From a checkpoint of a small transformer trained on Wikipedia: MLP 1024 GELU.
Each number is 50 + 15 x the weight over its row's rms, rounded and kept within 0 to 99. Layers, rows and columns count from 0. The size before them is the row's rms in percent of the matrix's.

# up: layer 10 MLP up, 1024x256, rms 0.0808, rows 911-963, columns 64-127
# down: layer 10 MLP down (transposed), 1024x256, rms 0.0795, rows 911-962, columns 64-127
up911 104:63 56 37 34 66 22 36 42 57 45 50 57 51 57 43 00 43 85 49 65 66 34 33 67 62 40 53 36 42 56 48 52 56 74 36 38 45 55 61 55 50 36 74 52 25 54 60 40 56 72 57 41 64 63 39 33 63 67 38 52 26 33 61 60
down911 108:54 56 37 62 40 46 30 47 16 27 47 72 38 51 22 63 58 76 57 46 29 51 29 54 84 69 52 64 16 75 24 65 31 19 47 61 53 41 27 66 51 38 59 69 55 57 57 62 34 40 39 37 45 47 48 67 58 29 63 49 30 60 56 42
up912 104:56 47 78 54 37 55 53 72 52 43 75 50 44 42 39 56 36 49 54 60 33 38 63 91 10 65 68 22 50 51 65 43 34 49 40 15 55 55 22 27 45 47 54 68 61 32 59 60 34 66 54 72 45 61 48 57 11 71 33 38 57 47 58 44
down912 102:25 44 34 47 66 88 68 17 41 43 65 66 56 23 79 56 50 38 34 52 47 56 61 23 40 61 52 40 42 51 92 28 72 44 28 75 68 66 52 63 58 40 50 41 28 34 60 55 45 21 58 72 44 61 66 73 55 51 34 51 37 68 61 60
up913 096:38 45 40 50 49 68 25 27 28 55 50 39 60 65 40 62 37 21 17 44 50 72 51 47 53 10 46 39 58 52 38 33 38 52 48 67 37 65 58 55 48 69 67 44 54 63 34 54 63 62 29 37 38 42 51 55 88 69 62 43 44 60 62 71
down913 091:71 55 75 61 33 43 55 69 80 15 42 53 29 47 61 50 80 62 75 56 12 36 49 15 40 53 57 69 52 32 43 72 44 48 43 38 52 87 36 37 35 27 35 43 53 17 66 43 43 23 71 56 50 48 55 37 27 58 23 26 33 38 69 50
up914 090:59 54 44 63 58 63 50 29 51 67 52 45 37 38 66 39 17 25 56 49 54 31 56 69 56 34 27 44 55 42 50 62 63 39 17 35 48 47 44 56 68 47 68 53 87 56 56 71 57 51 49 33 44 64 72 78 67 38 25 47 35 38 71 64
down914 090:41 65 39 39 16 67 58 35 52 55 29 86 42 37 56 54 63 46 70 62 57 32 60 56 58 47 41 63 72 32 62 49 45 43 62 48 55 46 30 63 28 40 44 38 60 59 41 41 48 59 39 81 37 62 46 44 37 66 48 29 54 61 54 63
up915 104:55 47 37 45 20 78 84 58 75 71 40 66 49 45 25 20 43 39 21 58 68 51 56 44 51 55 34 50 42 64 37 51 57 71 65 27 27 59 39 40 41 77 66 18 42 51 49 20 43 73 60 37 79 46 62 64 70 34 34 47 31 69 47 50
down915 099:49 54 68 47 67 67 43 56 71 48 26 34 19 50 58 67 34 62 50 72 89 82 41 32 19 44 36 67 41 69 59 63 54 55 48 75 54 66 35 37 55 31 56 59 34 47 65 54 82 50 68 62 46 48 24 75 64 79 70 57 37 60 36 61
up916 090:37 61 29 41 47 41 59 70 55 51 50 42 83 52 39 29 59 36 80 43 44 11 71 67 30 56 36 44 42 54 44 55 50 44 66 63 61 58 36 48 74 35 75 45 44 47 66 65 43 45 38 50 44 46 55 36 67 63 52 53 37 42 61 67
down916 097:42 15 40 57 44 54 38 77 49 43 42 40 57 82 52 52 36 73 45 50 54 58 54 53 48 56 49 54 47 40 34 56 44 35 64 45 54 47 56 43 51 87 21 75 55 37 69 46 08 36 21 63 64 35 50 65 68 22 32 55 78 43 47 76
up917 098:50 70 26 59 40 59 55 68 50 31 67 66 37 52 18 52 38 46 37 60 44 36 56 63 50 60 65 69 56 38 75 63 22 74 54 70 50 36 44 68 49 71 53 41 55 19 54 42 34 20 35 68 49 77 37 43 30 62 55 41 44 63 36 58
down917 104:68 53 39 56 65 51 36 60 89 24 38 51 17 51 46 58 54 79 42 39 56 35 51 24 55 50 75 61 31 54 71 52 35 65 61 72 26 66 32 38 65 56 32 66 39 58 63 51 57 50 58 40 42 42 79 60 40 17 45 43 34 57 34 63
up918 103:57 51 64 23 48 36 82 42 51 68 46 74 36 51 44 52 57 60 28 77 75 63 79 14 24 41 52 41 18 39 51 58 59 35 62 26 56 24 52 44 58 41 57 68 56 44 65 41 68 51 75 47 37 78 64 43 66 54 27 40 53 46 29 54
down918 100:15 69 37 54 64 47 59 61 64 48 33 44 40 12 31 53 42 55 59 50 24 56 51 29 79 65 33 71 46 51 55 51 51 44 27 52 37 63 55 40 65 48 61 57 60 59 45 57 56 51 25 55 78 29 45 47 49 80 34 41 37 49 55 53
up919 105:52 53 48 44 29 45 52 26 35 44 48 45 51 49 61 51 60 26 13 55 59 68 45 44 35 46 62 40 56 66 38 65 42 64 41 58 51 58 62 44 34 32 25 55 48 61 50 46 44 76 29 68 32 74 10 43 57 53 38 49 35 27 46 52
down919 093:45 35 28 16 24 66 33 58 64 26 56 35 36 74 56 57 47 45 50 32 42 30 59 61 35 32 37 60 59 23 46 52 40 41 67 52 32 29 55 39 28 50 47 56 63 45 53 81 67 45 44 20 38 81 42 32 63 79 75 41 00 26 65 57
up920 104:58 91 30 64 47 36 65 31 21 43 77 44 43 53 46 36 45 51 48 56 46 53 46 66 58 58 42 52 22 82 57 29 55 60 74 41 60 53 46 39 42 63 54 58 69 32 70 51 76 45 40 46 70 62 57 37 77 41 64 55 21 63 60 64
down920 104:47 24 49 57 68 54 51 37 75 60 50 75 49 49 25 68 45 54 36 59 39 57 57 56 38 49 40 54 60 51 39 50 65 42 46 25 51 55 53 42 86 63 35 79 63 56 61 44 57 74 77 46 39 48 58 54 54 81 30 71 45 57 38 42
up921 107:70 66 71 60 71 68 60 57 40 58 73 73 44 76 57 65 35 47 72 15 49 40 41 79 59 27 32 47 39 29 55 43 62 65 67 28 57 46 52 21 44 52 46 46 26 17 39 58 47 44 24 53 21 44 64 42 77 44 38 34 72 57 65 73
down921 102:67 36 38 40 48 61 44 44 50 37 57 28 56 61 45 47 41 29 45 34 45 72 69 35 33 55 64 63 35 52 60 47 50 47 60 50 53 61 68 80 26 64 49 46 32 58 40 66 67 75 51 63 58 39 41 44 52 51 37 13 36 39 25 52
up922 102:52 63 53 61 51 64 45 50 73 33 56 55 47 50 27 44 70 67 38 38 54 49 61 63 25 61 42 43 44 63 58 59 35 38 67 45 45 40 37 50 50 51 51 59 63 57 56 62 41 74 60 64 40 48 53 44 56 50 61 41 24 47 73 76
down922 112:61 10 55 39 67 62 38 63 72 56 47 62 63 81 51 33 54 55 46 44 38 43 51 45 56 43 51 59 36 25 59 14 59 58 59 48 61 45 67 55 60 83 39 48 37 39 72 54 61 64 44 65 35 57 74 67 56 38 58 07 36 33 68 83
up923 101:39 62 48 56 32 64 49 78 57 69 52 69 32 50 71 41 63 64 56 41 28 51 50 75 26 55 37 73 47 52 46 45 53 46 48 68 60 56 47 43 43 59 20 65 54 38 53 22 46 49 42 60 64 19 48 27 37 64 70 40 41 63 85 53
down923 101:67 53 45 72 66 35 46 37 48 40 53 43 70 47 62 30 44 48 77 66 51 80 47 42 24 33 57 53 65 55 44 45 53 29 54 55 28 62 76 46 33 42 48 57 70 44 56 47 75 37 65 35 48 54 33 36 56 78 54 60 65 54 43 48
up924 104:43 35 38 66 38 58 50 58 49 47 66 76 60 57 70 33 16 42 60 19 54 54 54 44 29 62 69 71 47 36 57 65 36 39 69 39 52 45 21 54 51 76 46 17 29 54 48 29 52 56 06 71 42 71 52 55 48 40 43 56 63 47 47 43
down924 112:50 41 53 61 30 55 46 54 60 52 66 56 61 82 21 53 60 48 61 44 37 56 40 50 63 53 61 53 28 46 86 38 70 42 43 63 83 39 37 52 29 60 48 43 59 49 42 46 42 48 53 36 60 38 68 64 42 75 48 00 47 56 45 72
up925 098:77 57 30 43 41 61 60 43 38 34 53 56 38 59 49 49 74 30 30 36 27 54 53 58 46 66 62 47 63 40 78 94 13 49 35 54 43 46 76 38 65 36 44 54 36 37 28 53 47 99 33 76 43 83 46 72 14 51 14 37 58 36 32 42
down925 097:49 29 72 62 30 52 54 40 45 76 37 60 71 31 64 57 26 39 45 67 50 37 30 43 45 47 69 37 65 40 32 63 54 40 44 33 36 45 63 70 65 55 51 25 58 51 52 54 43 50 69 55 37 27 35 46 80 60 49 40 47 74 55 66
up926 101:52 52 39 68 42 50 59 48 28 58 72 66 67 54 61 77 51 68 36 25 52 44 55 51 35 28 56 29 27 26 39 38 45 68 75 38 53 57 53 40 55 43 53 24 52 81 58 57 71 68 53 58 39 40 88 16 56 43 51 26 39 51 47 57
down926 097:31 77 48 53 55 52 52 64 33 64 59 34 70 57 44 31 67 79 63 46 47 49 77 33 69 37 26 66 62 52 48 51 45 39 27 49 22 35 46 62 55 56 40 66 48 59 29 55 50 35 25 16 39 57 54 65 74 42 03 25 58 61 60 45
up927 095:26 56 81 54 56 59 44 55 46 31 67 52 41 25 57 42 32 86 50 48 62 44 65 48 41 39 55 47 24 29 57 30 33 56 59 88 76 40 51 52 46 66 49 44 59 23 37 34 49 58 60 67 47 63 36 58 63 49 47 61 66 22 44 51
down927 094:60 63 63 67 56 62 53 48 74 54 37 41 19 48 61 66 66 67 92 55 50 69 40 44 51 55 43 54 53 50 42 65 44 50 52 78 43 29 31 29 18 38 22 45 86 39 52 76 11 37 61 25 37 51 38 62 45 59 36 42 53 55 30 18
up928 095:36 76 75 44 50 36 51 22 35 53 27 49 46 50 62 89 49 61 69 68 34 65 72 49 45 59 59 48 79 50 55 73 42 46 42 59 59 58 62 36 66 52 34 78 37 37 49 39 43 30 45 41 79 51 42 53 48 48 51 58 68 52 39 79
down928 099:71 66 59 36 35 59 55 58 41 48 64 39 75 29 50 37 58 57 45 70 09 71 51 89 47 58 53 73 80 74 42 54 57 51 59 42 26 43 33 31 69 46 36 59 61 47 55 59 70 45 55 57 60 89 28 59 59 51 47 17 60 39 35 44
up929 099:44 53 46 65 67 43 62 27 53 62 48 60 32 59 74 66 66 58 38 28 31 60 44 60 42 21 51 27 58 52 47 26 23 72 30 62 38 73 55 80 43 51 47 36 54 64 56 21 54 39 76 48 51 39 15 41 61 63 63 50 54 59 39 74
down929 097:49 29 59 71 40 54 49 48 64 48 56 62 63 54 74 46 58 57 46 20 46 31 41 22 62 55 37 50 19 40 49 59 44 73 83 57 70 51 58 20 67 62 69 36 51 63 48 84 62 74 46 43 35 49 52 41 47 06 28 38 54 51 43 61
up930 095:47 45 36 56 66 71 60 60 55 45 42 30 43 31 36 55 59 57 49 61 52 52 62 31 40 30 57 44 38 54 59 20 57 50 34 35 49 75 62 48 40 31 31 52 41 40 47 53 58 41 40 71 43 54 54 41 39 39 67 51 11 50 38 68
down930 094:48 59 21 66 36 52 43 60 49 43 75 49 52 43 67 65 61 46 47 61 50 64 78 34 56 41 39 38 28 57 60 43 43 35 67 40 75 33 49 68 19 49 63 36 68 43 71 38 49 74 35 36 67 61 68 37 66 44 40 56 45 59 69 38
up931 105:79 60 67 36 44 45 48 56 54 70 81 62 80 47 34 57 34 38 43 56 52 38 66 36 56 52 55 39 70 27 57 66 35 59 50 39 67 60 50 53 24 50 69 36 38 57 42 43 35 57 42 68 45 42 64 54 51 56 51 31 50 51 31 56
down931 109:51 55 22 25 26 73 47 49 40 43 80 51 68 50 40 35 64 52 56 28 61 70 33 72 44 45 57 74 00 45 67 58 67 39 54 58 74 34 40 31 47 40 49 53 27 71 55 28 46 40 44 46 67 35 50 46 50 71 57 22 40 34 60 40
up932 099:51 40 09 26 38 57 32 43 26 66 66 40 41 46 41 47 55 55 52 48 65 52 43 39 45 29 27 56 20 56 34 50 42 57 78 67 31 38 41 34 48 47 61 54 26 62 44 39 79 62 39 77 28 59 66 65 61 51 39 48 39 06 73 42
down932 098:44 52 62 54 63 43 70 51 38 53 49 44 54 54 56 75 52 28 84 25 48 66 78 34 69 65 36 23 81 56 54 38 36 37 63 49 46 64 48 65 83 43 33 45 38 53 46 62 40 36 77 52 60 64 29 49 54 55 20 55 26 83 39 38
up933 103:64 58 55 46 57 62 50 56 49 51 38 71 44 79 56 42 43 56 64 20 43 45 47 76 68 44 51 58 69 43 45 32 56 67 24 39 47 31 32 49 61 51 86 46 60 48 66 50 41 65 49 84 22 44 58 32 44 36 33 43 39 61 65 50
down933 096:44 39 61 39 67 63 52 74 43 36 78 31 43 35 51 51 48 33 50 51 59 69 73 81 32 51 52 56 24 71 56 57 40 54 67 66 50 58 65 42 80 58 55 57 30 73 32 59 38 39 63 09 57 41 28 66 58 52 44 55 46 75 61 44
up934 102:48 56 18 40 32 70 42 61 53 57 62 59 50 55 38 67 53 42 41 62 56 30 44 24 54 54 60 49 24 39 51 49 51 41 39 28 48 72 44 54 56 83 45 39 58 50 85 44 54 48 58 45 52 80 39 45 56 64 84 24 30 57 88 89
down934 107:62 81 38 46 38 39 38 54 66 39 61 46 43 62 38 67 33 61 64 53 45 44 70 60 64 32 68 75 82 31 48 31 48 46 47 68 56 41 60 41 92 29 37 49 52 34 44 44 38 86 53 78 37 31 33 74 49 22 30 45 51 38 47 44
up935 099:55 71 62 50 58 55 33 42 70 68 57 91 60 52 57 52 46 47 51 63 52 17 38 73 48 66 63 61 59 38 58 41 27 83 58 31 40 33 44 51 48 23 46 57 61 34 65 30 26 21 72 73 50 50 51 52 55 51 71 40 65 52 43 52
down935 098:64 59 39 67 38 65 48 98 43 83 37 49 58 63 71 59 39 35 33 52 16 66 67 38 49 40 56 44 43 23 49 59 46 58 62 36 71 58 58 60 41 69 21 28 41 37 31 52 66 59 48 50 51 54 34 45 62 45 64 61 68 61 62 27
up936 108:90 57 43 62 39 23 53 66 61 44 44 40 47 58 41 59 50 55 75 44 31 48 50 37 52 26 83 54 84 50 40 35 39 61 60 50 33 78 42 42 48 42 54 59 57 59 36 37 87 62 05 69 57 60 44 45 43 41 53 48 33 58 69 46
down936 105:76 71 31 43 70 71 60 57 34 34 30 39 66 33 43 70 32 61 49 63 67 32 38 28 64 35 35 64 48 55 65 63 52 54 64 48 44 26 45 28 50 48 51 49 80 29 44 47 62 39 40 82 50 14 51 31 67 50 57 52 67 74 31 49
up937 104:51 48 53 72 39 35 60 40 56 27 00 83 48 57 80 18 29 18 57 40 73 50 60 84 82 24 69 52 58 41 53 36 57 46 63 54 69 53 35 33 21 64 55 61 51 41 47 55 55 42 27 37 71 34 43 37 39 56 30 37 48 47 53 56
down937 102:35 36 56 44 28 54 23 59 43 36 56 27 59 56 44 61 49 58 52 55 55 37 56 54 49 68 32 68 46 44 22 64 72 62 65 30 55 72 51 46 74 38 39 51 66 57 74 41 71 42 60 43 45 74 44 37 43 59 57 51 45 68 84 45
up938 096:32 52 21 53 55 76 50 58 84 27 55 59 33 49 42 47 76 55 25 32 48 25 56 64 34 57 39 31 48 50 62 26 66 63 33 39 49 47 67 39 62 57 32 52 26 48 58 29 70 53 63 37 52 47 60 62 45 57 62 30 41 84 54 81
down938 094:45 31 45 34 54 48 60 33 57 72 23 42 63 52 57 31 40 37 30 19 62 58 66 63 44 71 43 39 52 42 48 56 57 62 83 60 10 32 42 46 54 23 71 49 52 32 29 35 24 30 45 37 38 42 45 47 57 59 65 74 48 56 36 49
up939 094:73 42 24 53 42 66 56 53 26 56 52 60 58 45 76 71 35 56 53 38 47 52 44 66 50 61 36 67 38 35 38 50 50 50 46 23 53 57 33 50 58 50 66 61 58 53 65 21 62 51 77 67 48 53 55 55 57 58 63 45 25 53 26 74
down939 095:52 48 49 44 39 49 81 58 57 69 58 76 49 57 42 43 53 49 49 36 49 76 49 32 42 12 61 29 35 67 59 40 51 54 22 39 34 55 39 83 26 61 45 28 55 29 70 51 53 31 29 63 30 44 80 26 43 45 43 13 51 28 31 57
up940 105:69 59 62 57 66 53 45 70 34 52 55 25 42 62 41 38 13 57 41 18 67 29 56 61 45 47 13 45 58 32 38 60 27 36 62 59 43 69 44 62 45 26 45 38 44 60 53 61 79 37 31 54 55 57 45 39 37 67 60 44 49 51 57 41
down940 101:60 36 26 61 82 37 65 75 70 47 48 44 40 16 49 18 56 62 32 57 38 45 62 53 40 30 55 50 47 26 60 33 57 72 63 55 44 37 82 70 50 48 42 20 65 62 59 60 42 48 54 45 41 84 30 58 19 40 47 88 49 41 56 25
up941 095:85 51 57 29 48 27 59 70 58 53 58 75 39 46 61 48 27 48 29 61 07 32 81 50 53 62 27 62 56 34 42 34 75 47 50 59 43 37 46 43 30 30 52 33 55 60 35 48 51 45 63 70 38 39 63 51 45 67 49 48 68 52 20 71
down941 092:25 56 46 43 62 48 67 56 72 44 32 68 27 28 77 23 67 65 41 42 51 74 48 89 42 64 46 40 46 48 56 72 44 24 60 27 31 74 47 48 52 25 35 33 62 57 19 35 67 58 46 47 35 44 53 33 54 47 54 62 63 52 34 37
up942 103:55 49 46 37 16 17 85 40 57 48 45 64 51 57 55 48 69 53 56 68 70 33 45 48 36 68 22 57 07 64 41 65 50 64 40 36 41 38 36 28 57 35 72 68 20 68 52 49 23 47 57 30 61 54 60 41 53 60 79 37 40 65 33 69
down942 099:73 42 21 48 23 54 54 70 27 41 42 60 60 28 54 81 43 54 37 44 63 65 31 55 42 40 53 56 80 67 47 68 52 31 62 43 41 49 28 61 64 85 64 27 32 51 49 72 61 58 34 66 56 31 55 51 61 46 41 59 57 49 60 65
up943 100:42 53 82 54 37 48 29 55 57 31 46 48 36 58 65 68 68 56 68 37 77 65 41 45 48 45 68 48 59 31 23 60 16 40 61 55 71 68 64 67 23 29 52 53 58 71 45 69 37 43 56 13 52 65 24 38 41 58 73 51 51 64 54 53
down943 096:50 68 24 45 19 41 67 43 44 49 60 39 61 58 59 24 38 47 27 57 64 45 66 42 44 26 37 65 34 44 51 38 90 78 68 59 54 47 15 37 90 67 52 42 34 20 39 14 68 66 53 45 26 57 62 52 52 91 41 42 46 55 47 38
up944 091:42 78 52 70 64 62 40 27 74 27 56 63 41 67 76 29 23 43 11 62 49 41 35 44 36 55 32 48 46 48 58 43 45 52 44 53 48 58 54 63 48 50 31 53 60 11 58 47 35 81 51 45 65 40 26 54 52 33 51 40 59 85 56 43
down944 094:60 56 44 87 32 75 54 40 66 50 30 51 42 44 52 59 57 34 81 41 32 46 42 28 55 62 53 69 49 73 42 91 37 32 63 63 26 69 64 48 33 57 99 29 48 53 41 45 58 28 57 48 58 58 59 38 46 55 41 35 25 58 41 27
up945 096:44 60 59 34 27 51 66 66 53 47 36 40 37 65 66 37 57 57 46 39 54 30 51 47 37 67 60 15 63 58 42 26 43 73 53 44 29 65 53 93 47 75 75 33 60 63 36 56 72 23 70 64 39 42 63 45 63 54 64 43 31 31 49 54
down945 098:74 75 55 56 42 50 64 50 28 74 27 64 55 69 35 49 48 41 52 40 73 50 41 65 60 38 43 53 40 47 29 60 45 41 56 52 61 79 39 29 67 49 39 41 46 39 27 56 49 62 39 29 42 67 44 19 11 60 69 22 51 71 53 75
up946 101:20 83 48 70 68 76 27 77 62 54 63 58 57 47 76 52 27 30 51 37 42 60 59 57 66 62 63 57 56 57 47 53 54 26 23 40 46 26 54 38 53 49 62 36 63 74 22 19 69 54 44 44 71 73 21 60 56 71 67 54 69 46 67 60
down946 107:53 42 55 50 24 45 66 55 91 45 71 79 53 49 53 58 79 46 73 51 49 61 66 37 73 72 43 41 38 85 20 65 49 44 60 51 38 59 48 68 78 48 39 23 41 24 51 29 46 47 54 78 60 68 45 70 37 28 30 10 47 24 36 38
up947 110:68 70 55 49 43 46 22 20 53 45 67 63 50 68 33 50 45 31 40 34 59 16 47 60 46 44 50 40 26 30 49 53 75 70 57 56 56 56 38 29 30 66 42 85 24 62 57 53 47 61 79 79 52 55 73 75 49 71 38 40 37 55 31 67
down947 103:20 42 12 35 57 65 59 73 36 68 69 48 48 67 50 56 59 47 39 40 51 69 80 48 45 63 45 29 55 63 49 44 62 36 62 33 37 46 50 53 55 53 40 53 63 66 62 51 40 74 54 36 45 39 51 60 50 51 47 65 54 45 45 49
up948 111:51 30 63 40 61 54 41 63 35 42 54 76 18 50 74 40 62 31 33 66 73 54 49 71 57 20 62 70 56 73 26 65 48 51 56 32 50 58 51 24 49 31 81 68 65 64 71 12 44 45 49 59 61 15 48 48 53 44 78 44 31 38 47 52
down948 111:59 41 35 27 64 49 32 64 52 40 62 61 48 48 57 93 33 38 61 51 66 79 29 47 53 18 45 48 39 60 67 40 47 62 44 51 46 68 41 82 19 65 26 75 26 46 49 95 61 54 29 38 48 65 79 53 25 61 53 46 46 53 49 59
up949 096:54 67 40 76 29 57 57 65 45 71 48 40 26 58 48 37 44 38 51 46 34 39 69 47 44 65 38 61 44 64 49 59 47 36 63 51 63 18 46 55 45 49 45 40 48 50 54 65 50 62 50 50 49 65 50 33 41 63 77 42 69 66 47 76
down949 100:34 84 32 62 32 44 50 46 76 53 51 67 47 58 59 58 68 33 78 41 61 32 32 71 60 51 50 43 49 55 42 63 44 85 52 42 60 29 44 37 50 27 56 45 24 39 65 23 62 58 72 74 76 45 48 89 65 51 75 29 53 55 54 31
up950 099:47 70 34 44 62 54 58 57 42 46 61 43 44 43 51 21 48 18 48 93 76 44 65 73 42 49 64 47 48 64 52 49 73 63 70 36 59 70 35 36 49 57 47 20 44 32 20 38 50 54 38 08 22 55 39 59 85 62 35 46 54 25 31 54
down950 089:40 43 41 50 73 52 42 39 47 88 28 51 40 39 84 27 54 65 46 18 48 52 42 41 22 52 28 64 72 40 39 41 31 44 57 30 55 65 51 37 52 56 33 71 33 65 43 48 47 55 39 54 27 44 41 46 59 29 51 75 52 40 62 55
up951 096:21 30 67 61 47 54 55 68 61 38 42 56 34 47 61 46 31 37 52 61 75 29 56 30 36 50 59 39 33 43 38 43 37 24 59 44 41 27 41 53 57 72 45 53 63 24 45 63 48 39 59 55 39 72 68 55 57 67 66 45 34 45 38 78
down951 099:79 53 53 47 37 34 84 52 24 49 51 49 65 57 59 69 54 41 39 44 59 67 42 69 47 39 30 35 52 60 55 56 49 37 31 68 72 64 63 34 18 28 41 33 55 59 51 57 56 30 15 31 52 72 33 49 50 54 24 29 65 74 57 16
up952 104:65 37 46 63 33 20 61 66 47 50 81 48 49 67 49 57 50 79 40 65 69 39 73 50 54 58 21 47 30 61 50 45 55 58 70 31 68 44 66 42 64 70 62 89 63 41 52 41 30 79 26 71 39 78 63 59 71 63 40 30 73 60 40 48
down952 100:44 62 65 48 51 69 24 41 78 40 55 26 39 61 81 37 37 72 60 48 37 33 36 48 67 56 33 51 61 51 51 57 56 74 47 77 23 70 35 49 72 52 32 57 65 37 63 47 37 58 49 58 35 07 62 44 38 60 45 54 41 46 53 50
up953 103:50 55 58 56 46 47 66 41 66 41 40 74 32 59 73 55 43 54 59 79 54 21 33 47 34 81 80 55 78 36 43 25 54 51 36 45 66 51 50 52 61 36 46 60 58 54 61 30 40 45 66 40 28 62 16 83 65 76 54 52 46 69 66 58
down953 106:37 36 61 40 31 67 58 40 37 52 40 41 55 48 38 83 40 55 32 17 50 71 59 63 43 46 53 45 40 50 28 55 31 51 55 44 33 39 65 29 46 19 43 62 59 46 54 38 54 38 32 41 59 20 77 34 36 27 18 00 46 17 61 50
up954 103:56 76 26 70 56 55 16 52 54 59 52 68 45 58 53 34 44 21 62 45 51 48 41 58 40 29 56 41 49 42 69 82 36 51 69 55 47 49 57 56 48 42 50 64 65 23 48 26 54 56 37 64 56 68 55 50 43 38 35 51 74 58 48 54
down954 102:35 29 24 65 69 86 49 59 74 63 60 44 38 63 65 43 54 32 64 67 35 32 35 08 31 41 69 63 17 71 63 50 56 58 64 45 66 29 54 72 38 59 68 37 54 56 54 63 43 36 58 38 54 40 19 41 81 45 52 62 36 47 74 50
up955 103:38 33 46 63 26 54 42 77 46 52 83 52 48 61 59 58 63 35 55 84 32 52 42 71 36 46 41 62 29 70 13 64 62 45 40 43 67 41 38 48 32 66 21 50 40 56 25 30 30 55 23 73 55 54 47 38 66 67 40 27 23 54 79 63
down955 111:46 41 32 47 47 48 56 49 52 29 29 74 55 62 61 41 73 81 48 61 41 34 60 57 67 41 24 46 46 52 67 64 53 84 18 48 49 63 32 42 53 48 54 46 67 55 37 50 51 24 20 55 61 44 46 50 54 48 41 22 63 61 55 52
up956 102:51 62 62 60 44 48 61 37 45 53 40 67 48 53 67 82 63 46 44 68 44 36 57 51 48 49 69 28 32 44 78 66 60 59 81 30 38 63 57 43 33 47 41 33 66 46 62 48 41 59 66 61 42 45 41 44 67 21 32 35 45 53 49 70
down956 095:47 54 61 54 57 31 47 52 27 62 34 54 69 64 23 48 35 65 55 61 72 75 55 75 24 27 55 42 57 26 66 54 63 40 42 71 43 44 47 49 80 72 42 69 57 22 37 45 41 58 57 45 44 54 80 55 09 56 46 19 51 33 54 30
up957 106:70 60 48 49 54 30 66 34 50 60 55 51 36 58 42 37 32 43 40 54 44 42 41 51 48 37 59 38 70 57 51 54 61 91 39 58 40 58 18 40 42 34 50 57 43 61 59 53 46 56 35 53 24 63 69 53 33 34 56 43 28 40 77 57
down957 102:74 44 35 36 51 45 47 40 39 33 29 38 45 73 47 37 53 82 66 72 42 47 49 58 73 38 47 53 53 47 78 51 39 83 75 63 29 56 49 58 54 40 63 52 30 66 77 28 60 66 54 50 47 50 34 17 58 42 34 52 34 47 51 34
up958 095:49 50 80 37 49 55 55 83 37 40 37 57 28 46 50 04 56 37 66 55 70 30 34 36 31 65 51 09 73 42 70 59 55 60 70 43 33 69 56 37 68 53 43 49 56 33 30 50 85 61 57 37 69 78 35 27 40 67 35 53 55 52 51 63
down958 094:51 46 51 32 39 51 55 36 49 38 46 66 63 38 31 60 80 63 54 22 84 41 56 57 45 51 45 57 47 47 61 58 41 60 62 57 63 58 56 32 57 49 47 72 36 38 73 44 41 30 37 79 62 66 46 55 75 42 56 18 28 69 50 33
up959 095:72 54 41 14 49 33 65 49 53 50 46 66 47 71 40 54 52 61 45 13 47 58 45 43 55 38 56 54 53 51 60 59 22 41 61 45 41 40 26 40 41 43 35 41 55 38 75 66 39 43 58 79 41 42 61 52 66 44 54 34 50 70 64 47
down959 091:39 69 67 40 99 61 35 55 42 63 33 23 42 51 50 55 49 16 60 56 49 43 66 52 65 64 31 45 59 65 31 52 34 38 35 68 51 41 40 46 58 37 52 54 39 50 07 64 51 66 52 40 39 46 40 78 29 67 44 74 45 65 40 40
up960 102:59 63 40 51 29 58 29 72 76 77 46 75 64 61 64 68 32 37 77 26 36 60 41 58 49 46 30 44 33 47 51 38 77 79 69 43 45 50 48 48 45 36 63 48 32 30 56 36 42 50 47 63 24 61 39 47 45 53 30 29 57 66 49 80
down960 108:53 61 49 55 47 52 46 61 51 44 54 73 56 54 66 40 39 41 76 48 30 40 32 80 50 64 37 72 51 51 30 62 42 42 37 62 64 30 42 53 60 39 73 49 55 73 48 48 45 55 82 29 55 27 78 73 35 53 32 23 41 53 36 62
up961 104:51 64 45 46 27 55 54 78 57 58 55 50 28 55 32 60 52 51 66 56 35 54 64 49 63 30 29 45 47 57 62 30 38 28 83 54 42 49 42 21 36 43 48 60 69 33 72 31 58 51 58 81 35 38 56 25 49 58 50 31 49 46 51 37
down961 102:37 72 37 66 47 60 68 43 37 52 40 29 40 62 68 52 65 36 51 66 48 52 72 85 87 41 50 45 68 57 46 44 52 44 77 43 64 51 51 46 40 34 21 24 42 37 42 18 57 51 30 57 47 52 42 59 60 31 43 47 41 44 34 63
up962 104:55 48 32 62 35 38 58 43 35 43 70 62 61 64 70 52 33 61 80 30 51 41 42 64 50 81 70 40 67 38 66 42 33 48 61 55 50 39 52 44 60 34 63 56 25 22 66 20 48 05 33 43 35 84 58 55 59 55 53 41 08 54 61 64
down962 110:46 39 57 33 35 78 60 53 57 24 53 22 58 65 65 52 50 41 47 75 45 50 64 46 44 38 37 44 25 41 56 19 59 81 31 23 46 72 58 42 60 49 81 43 49 35 40 60 86 58 43 69 38 43 33 65 53 61 51 19 59 40 60 41
up963 096:35 58 31 82 54 81 54 53 72 58 34 47 76 42 73 74 28 61 54 48 75 54 57 59 43 43 36 34 67 50 79 34 42 52 39 31 59 41 89 51 55 48 72 59 56 32 34 47 53 85 51 56 23 36 25 42 41 74 40 52 50 59 49 71